Weights of a small transformer language model.
Training: a variant of Muon for these matrices, 460M tokens, 14032 steps.
Each number is 128 + 32 x the weight over its row's rms, rounded and kept within 0 to 255. Layers, rows and columns count from 0. Numbers have three digits each. The size before them is the row's rms in percent of the matrix's.

# layer 2 MLP down (transposed), 1216x512, rms 0.12, rows 561-577, columns 384-511
105:136125084117138132096108131165093132123172112106130187169081174130120038105131144105097186064097172117130128072041134097148126127146131083165140100112131191142119188127054141117122142105146148140161105144086115123152098146181123145120125089114136124071141162070136096085096101105127110098132155124104099085135077145111107087134135101097188111156124085083134109149144183117145119144149
104:165136144125151145052120129195090165086078077121168083120138138111158110134136132108162142138108163082107095111127142160098168164101145139157177097109213101065179094199112132123178132118098171147143088126064083156123123124126142118107097255119150133112146148097146184165142116150113160125164120105196114166121134129139113088116098142134055132152100116114112112114213120138095182114102
105:149100096108069132173110181108122178096144134160142118116135107113076139133159090107118149103134187165175077144169135073120135114116141122115076122112125101086119128147116163122114101086120195101135092091117152142169148129155109157157130131180145140127031122145108166120141190111180149147142075106135140116111133129141155119095185141174112179094136081101096108112153107130113115130195
096:146097152115160121116149104159175139130130180133121143179133129135165196177159114149118104065125119103116130123167113078084072098168143100167211150148144179112106112100140117149120139122122134149113087115088127082151158121124115140057151117141146128105071151174128129144119073144146139147093121079131093152135106099130069172203131131106131176199117131124113120100107136096113144123210
098:149143082116079113101110153156112140187107184139140124098133145166160108124114116119159143066088137128107098125104108137073071147145149104104148088026156172106170112122090114106136108146140143121155127124138102101125153154124118111119161074220130133126137160161126158160103094119119166103172164168112048137140120077115129160164130135091158093145124185039124133122179186182099110175145
104:099112110105150060140106125140110119145108108116156157106143118153177146141089157156084115106150152094140148149120138109154113146201082081116110146159117133168182159174131193173107115141172131144085099104128150144153123103127150099162170164156100101160168132091149086135127199105085125099162100128107152130159100095139127136144136126131160131131114110079107096150220038207172136143096
097:112059129133103149077161105206092106117105150056111117105139105159134123129134075148130114115139137127105142128147130117222108135126115052118169108109171182183144157162073118144123108136100182151125076152124111075119132131158153103092161081150129204127113078151076139127104100146131128110118109083110135123145112154117145110139143122147152130070191092179152125113121111152100138144145
102:147095131109113104122138134132129128055178185183071108208100217152114165100139089203122087130121114134106123128081115141066119125106133149127190161095127149119130172164094128170058189127093094102113176150155150122181149080134092078151165131124139091136180103102102123118096134119142122103151140082108145185141121126162162091094133103127141144112126142144170088124148138095151177126132
100:117127134184201125098099203164157200139137138046078136142099107123143095141114127173125114130108144135098176193095152140124124151163109147151097123119114133110072111087083196113122103100108104131115100152125129128143083091160099156088087188175080136126176063119109113105145128141108123136158084116109107104139145139130079167159111125077176092110101181106133139145203106131152151116154
096:111118086116132150106165143171156132115093126095146137102189123114089184114127119147159166136160108166113152112102146145214134095171102120132108152161134107125128133149150058199132146077112164186090113112155167123098091106089166128099128142110125090112083107157143096147143134103105106142082089145114105145175178192089122146146142134115117111154066113226112114124088151199180136134203
091:105121160126070080136146130151123169159135150141138120128069145107140120153046161073150099146127143103157130128142053147215152142108062103124179082139134140063158124093120159111132060140153120104128121162182132054128173149136120085121162107112112081126172194098083142157072131145172120127055188083123145125176156126120119132135113071126138141121110094157158082075101102139137107103081
099:145054128090130123094174086080176099145138114084213142123128114156088138078073128119117119173135138095135111158135117167162137160114112119142123106149095123106125219116123145125223161096135094138176153189153147121154174121093160115135074142138144093175131103095060167132127095121107132121170124139112142133089126127161127144151139119113167124098154127117130107140171128176097159122101
102:146105104126143144106072094115088133180128100109143118057156140129130111137145086111169118062089128095100151136157058115106155138152125113121184175123131150120135131087092135160142161159127119148140043121105111098120077130093095133076171136096204088154137137118149103092134169097161061138077138164201130134192111125108124113128140097095161224119075132118143089143141133147081078094082
088:122149085088130084112143184070140155103146139132132139074143148161122132136137128167130141097062149119119189071121114139207134065101106181105160124078076097107113069158123116185157148188137225168111149068123147141074178171138109121091117142080125102124150070118139117139123072166160141130139156117082104099171176143102131150091147114120136113113111125121153105166115134137154123144063
099:142103170111214084121182111213101109094154115151148112169162140058140111122104076117149081105147134102205164088173104137131125107184134103130119202152148136152122153066089120123154109157164098079130105139140098124144084117088085139157118126180123102184149117157099119138137108118117143107104104210160153136175151147157089077147056135177171208130135131199108128107114124142179167071148
098:135118182119109110117092097135177072108169136139118135109150130099204148157142140078173148122123138134110137147121135123156131155168101131103068076099151129133109191069155143147113160117056126154201171156120093147125064135130142125106093079105118175106147132187103164135121141083159146128085163134153092171121187174077150155132148127216110156133156181110139148112136158184130194126146
089:138155096090103127167101114145129142095133148135094161146108111169122152091147116070116149108097145180090157124106096125150159115122071137167157110121173135166136085139138105156110159079104127147062121107137156183107070139150124090183173097129134072119163114177174089112155121146125128144107099125135123183181154123140177148150112147065136101140079119108168099103159154088119116100151
# layer 2 MLP gate, 1216x512, rms 0.0635, rows 562-578, columns 384-511
102:086108129123101125129133088142113158082133167060088141117139166197121066115103182129147117166124132160103071107078201200102137170152178126172149131169188144142127110118117123072102096122123147096144197084095129090150102127138118117194085129114163138133182146106144089163180136132178117096176113100175090090094093119112101112129110096139086170170150175104118070133148132126135119184134
110:172140117179146142110129100160133158162102134158150104115090135134124130148115088100093163093122131169121124108159085108105098135115182132113147132176105113058180120138143103123118095116089146132160107093124092162171084123121142152105142138061094132084094124046111137107122185183149115174144164186046082132136131169114124104081099148107100125124078099179122138158179079213151134143113
097:050176167136095113158090141128107114119117137119131118112183126114136113162129060076173114143152084179111111111163149113102171164104190143108071125105122114132141114119143119117187094120125123152125136198088132176216120124061108148084089120144109113106137067159123073092179094155133146160153142116198070133179120148117093130214115142113114156077166154134146097149188155093125153078155
097:160122092082132137076142160145139166116099210099079078089159140138162094065091114124231083121109086108170065096133110087157103141170127172099152145031129175078134123143153157107168107139102130181131177086123086153087123115119125098139072066109143107091101156133162187148125144157136116144135155132140142124138143061097119109142158108112103072146119173098120156145182146187128112137096
104:072122119148135126166149079139145138148108167135170103122204097180161068153155131085149144132143087122170102116181108074158080133136111179146157150131172117107123192117175114172143168083156165106187131112123094155140133163128061142081036126126131079115151151107111147098134105133107090092130158081099132050141103146167148117122138103154093153142123170127053147110111101146089137139128
092:211162107088161132103078082137089145170105155171137141077093146135170136144070186149108149140127168134098172049053154200121087158104090132130146157151129114108063131160143166189131138189156165090113140122150089101123122140176112137124133153118054128091161130149134106169116123139133135173052104112179146186070131119178159157126100136152125115121127118114106161122119099193173161095130
104:154122100127173126155104191135145145121129146148077081125137153123074140131190119180085087096122180146107132192147088121107135162087136208076122102120132128112130132179101167125099178150134106115127122163096142147169124071163168162117117140132116106112183101146045089065109129166094157109123125138091136122131122156147112101137138071165183079115075101159185131106090162088124112149121
102:161166058079096111095142075163108028125160122182166150064140146101112131140143078127075142142175093085175091104110159130118100076048095105102118112128186125169116175148170125154126113169108101106118183115134145175147142145113139079163179064113133145122102162139134128176149167139129103105121221154131159180111130132108135123093151105152081147163135127135094098134097157106165094064126
104:081134078113125084086086085156098123136131149122124110149144129163061228145115131174129173166158113135089141115089134175130146132129120114125116121130157153166178108114158116127129108119129139149151078181135133081094118126149123102132065096075125186133091087134176132144143133119100152133083055133059113169143135192128126119111135190139075129166103087186129133128094162132191087124162
093:150132110154095166061166124108050139115145117172132133135161039160090129138172163158155163127163091138111161109133187128116125152106103114126138109094104073116150127105153128140173082141099141114125134150147140128148086125150111115169106144109127099082160150061111106090120111172160128130120162137178120110063122167118146115118160106080108145051104052169114100125104152126133128124173
094:090140131045107103128176128080123085108155116158134125099097097174141107074079128146155148128160106071131105206155135145108125118149094147134150137089105129155129164100132071138191196149124102106134075103171175095161178076087107068073064082165087129173140121092094129159142097130155162132132147171142148102079115128181137160137103130149114144120174197137133106157179144137133127135134
097:098100156176140176114115107139145107165107148111078143125088088162109139143128130125162150115102132139187165174104139147120140117127203073120090103076129128175072142114094085139163133123104139103103177178123095194100178137120131121081145089130156098107106124100119124134094106126108125135088162117144172098173163108127170091188123102102141158187108179125119127103144187167148140135128
091:106157079110158123160130137117192177150084082088121128102156183192103130125161131124122132118158127124151129101116095168113050058052111186159138131085105134127148089182122136133146150168090175190134102090122128097111147135147177078127154174151108140085067100135200133109128151147117164075130124107093083092117160134129104153104167140102140134116086130127154158108119151155153112137116
104:113104124108096142155105130104213100142159102077080101150125110131097132092205113139158173153090155169186135106081204094094118100113075143149177195162069153104155106112165074104103142127104135125110100154165158181128100110141116114106102099050098070086090125075153167154174100105103166146182140114149111109114198113131181152129124159156133100113156111140156196111134159206091105163102
103:112110176100119085093064171151122166107174180189063114135120082122130141181113124148199057112114153170152071111169120173120077136098155121100129123120059104127106194144118125107121119144107156114171119124124104102102174153088148132125076114136099093164096097107139128081107146188105160078119104117167164139113082099114100119155126149161135169051162124147181103173125157131181102159143
091:148189120068167091141117176126142106116084172094160164114152117155102068103128150108209129096102122136146090077154127141123126137105139092154096137103138186147154167120141068156160110150089110133098126104202147105103103101126132130181121169071137125174119165136139112163178204126124135120116180151122066130123157142153147159145088125077154153120147066153084114131175156166129097086114
093:130109132153088091065095108160086122123179077093140156142090095166103142116105134161122126129177167060112151129138111164150119143114097095138202135077165243155152099098107154123119090131075084107110130212173129129190164131166128085154096146136104087109167145140077129156096142151046054126106120120109141052123116144167129096118173102111199100149124113147090119201155104094083129150118
# layer 2 MLP up, 1216x512, rms 0.0636, rows 562-578, columns 384-511
105:132147181123125159089142149142104146104152070087113075136133120116182131116123132157170144176153135161103106142112092142103142175151185137168140109113191122102116095188104145179183119123086195133166113161124051132051152115157133083071093209114178102181161171070135137191157150146156120100121131080154110173078121139144075159090174177138093157127078120098132104154173164193105105136087
101:126191059125126111106147042113139162138095184164151168155131139146107090147162065105128200115191147032191107098128191102164159139123154171123230108090188129132095149112117136128054140130092139144134179093183125095120120091112121122130125149129183175102129113186094137158141195130067176172164088128098111104128106141154137098151093119116156129121079136145120158068106141063127126125138
100:150118158108197173139126184142173148148122089130114105173095133129094162102144123139117145131147121132140132141116137091193060130131110128145137178141128191097146177114073120180153089137126132157136171130127070135086135130148139120139112083120149174098135158163113180092146094139154135155103142135134153075166107114133120165138107115033169127131106171104096088147103114092133144147161
091:163077080096146084121120221116129118132124190158130120088150153141156133104119171132126139094137077124161095139128110090133100136212133135149104152112116154074131103150173140105152146114061170186139136135095106133100093133132184175129122096117093115089133154137140184150121149139243150161153140129144151115155083123061095146188174113112054085157162142087095128112219119162098067179134
101:147196148104149090106154130116096135093129168173137119155096136114097103123085105118143127086167149082115101163156075170187149104193088166065090143128121135087128169084104183126127113115134125163098132134137117162141116130114127128092126125159143152106106144155158141082135128077095112092161117096126098098113114158074151133119086221172191062095058092153156116100139133136118118143170
099:117022170095087122137135122139104067088130125095108132119132073184117075110166063239179092059071130170102079184186120133056105134157064069198113103133178158134173124101064097062148066080066106127155145141117149097113149098139151099130141129112139148179166045050128151146139089094109155129176145086150140160145142148160101081140133117153152101125161123138121088119100137068065132181128
104:114143112149168115187140161130124116165077088110111181084161025129121146103053156082128181175126049120159139095128125151105150109165129104123091136107102096105102123067175115138165101116207206113114110106111115112147114197144098171134166075129151083149116145109130137138162143166138133133119119151118123128150088128115077167149072158097142092149134157132143138180067125133144103163091
101:132133146156118114180099105129162181153121119115086122104091052131132122079077159145139138209159107121138177184114095122148136094128083125142135146145184125107112106095065196142133041145146112129102131116139103131124115158177077145057104149096125193152160098096131134196186117164101138173137106131141139117117130125131069139090173102125089109167131164149153104119207095034081165160124
093:084138106137109064082136065159101148147117104102166134118178099110094163126132155139138179083145092145116062118076132142121095134152098091090140141097188116145123070154184126130143114139126110151137075150169115112106129124131159147149135139107092125111080103120196167149186129128131141117113063148077161137115152164088152080127109167171086116158087087136084172135108171125183096121175
092:150107144135132148102173126120035193131125134147164132090135070158123129150194185109131215142150134124113168109119143151133119184106072154111190086124109061119134149118176147143168101132121137097129127078142141099195141114178109068111136148137129101077148164074132135108121125122170104117092165104179114085118102217093101146113179106092073136102097100170080099127156130117146112136178
096:116082128086133115116165160146134087102096134182196138139067143141136126098047116077163203109200070113175112191142155172148087138128150207118183158133064104149112139110121123154205160146119121084159160160162150118152184113103133059133115073149125116156161214094087146105153090128122155092142132141129181122095110095183127147125118144160151114104179129142081127137184130178170138115152
104:099126167149097136126223135133117144161127118105146172081125079146093135124157074153141121104159065122233111140104086116144183112110101075125103145079134090182095179106095097180160166109092177140101178135078101124113140114148072142130129141143169130162122153113121102077098131131152119118067153128158170130132162114121147138125124095101202123146080154125131140106141219119121143153077
085:099126158145166113121115112087138160144100092089083106128105138136090134188152156108091118162109131148121157129139100140061058097083111196155120090071127140147112137122128155145210131155132139141124107116147122076082149140163122099144158127136095166133040150115104131134125177141127106103115173145142118069135160132091119174118181143098145145153096152143119157118137123157125095112169
099:140116097134154087170148049187120133139100083143159147191127153122111144167184110156074134102139185129153114114096114152099074140158118126083146158103141169158147153140171118083071070090161109138130134149110102138113113137070100136171168135132126074133155086097128176137142142160067144126122085157154074142110163099123129093103117114122139141131165152127124114145059159136183108107199
094:138081112117106099111085156144118107115182159153119131134129096132144119140099152142132094130128122134146077125139115186141113065097175097200139130102158080106182173100090143175141135180174143139114049125154153137164120157149100099125119106153086165136094105124123139105139140100075144145151095164144123164115085112111134127135123173182131195073119088165110125171085161094155132161122
088:122133170103135149140101146160154119166090170131122147186178101167094088102108128083177082063113112117149111116141146142112097084113103076131132142113157174131128094099142050078124186123051137132116166108144159137144107143166088114172095094162142074127097109179105102114185195062142090127151168121187090127126161139106084168170112148101081199092106096172129160131159152139108109127143
104:109157142073167130121149106089167121076070150108148178124109142141144152129116179126130066084149169158143093064117139101142080112141120068156177111168160139160178120102142073089143102120167091132073080080114146147109129129129114139115132142171145170103094146122166141138179149111172140135122138165108152120162111068178183094143124188126111175099158132096068128152165173061193091172143